config = dict(
    n_layer=11,
    d_model=160,
    n_head=2,
    n_kv_head=2,
    head_dim=64,
    d_mlp=448,
    vocab_size=2494,
    activation='swiglu',
    norm='rmsnorm',
    norm_place='pre',
    norm_eps=1e-05,
    positions='rope',
    rope_base=10000.0,
    rope_fraction=1.0,
    qk_norm=False,
    attn_scale=0.125,
    bias='none',
    tie_embeddings=False,
    parallel_block=False,
    init='trunc',
    init_std_qkv=0.0395,
    init_std_o=0.00943,
    init_std_up=0.0395,
    init_std_down=0.00503,
    init_out_by_depth=True,
    optimizer='muon_variant',
    lr=0.00244,
    lr_mult_down=0.7,
    beta1=0.9,
    lr_head=0.00527,
    grad_clip=1.0,
    warmup_steps=200,
    schedule='wsd',
    decay_fraction=0.723,
    decay_shape='linear',
    final_lr_fraction=0.0,
    batch_tokens=16384,
    seq_len=256,
    doc_mask=False,
    train_tokens=100100000,
    steps=6110,
    dataset='wikipedia_en',
)
Each number is 128 + 32 x the weight over its row's rms, rounded and kept within 0 to 255. Layers, rows and columns count from 0. Numbers have three digits each. The size before them is the row's rms in percent of the matrix's.

# layer 7 MLP up, 448x160, rms 0.104, rows 443-447, columns 32-63
099:145148087102068189106082192095126120216157180168128124116112123096137134117152093156148130151114
100:095114143115154069133168127139071153107128160114134168146097187133114127188172090112197094165129
100:124162130085051104128131105156148115150085091135114104107093146181110149142169137131155119116098
096:159082156061106184093119150150111149123088147141131170086127153154168110122189094080117104098159
100:109137148124133094123135180128145123147136130129159064143051101108157129076104109116106213136173
# layer 7 MLP down (transposed), 448x160, rms 0.0655, rows 443-447, columns 32-63
095:134122171097071110131122162165181155107145138163130156102077151108143101102092168118108139143127
101:080123144159204138131201152079153146160160191112097138180123126157108149122123147064135171145145
107:197131100136012159077127195130065112131114072098120088182146111068154138131098120111107141094161
100:079083087119153085164167143178131115128102103132087149111048109165149215099089135131132181145106
099:108127163096161098130120069130179104143085159109087181128114091062141165105129144123102140108156
# layer 7 MLP gate, 448x160, rms 0.103, rows 444-447, columns 32-63
108:147097120152055182148156169138140176078125160185104104086093153128164113154188141135158122120131
094:145124139086101082193147130141113110137134134120120113083190091109112123125087081133101100134092
109:132041089109117160135158154143079103175139161135095109146094155178093138148137097103131111106092
091:120115163136135060146132193148125070146177103187136120073092071107161136140130159182112091107101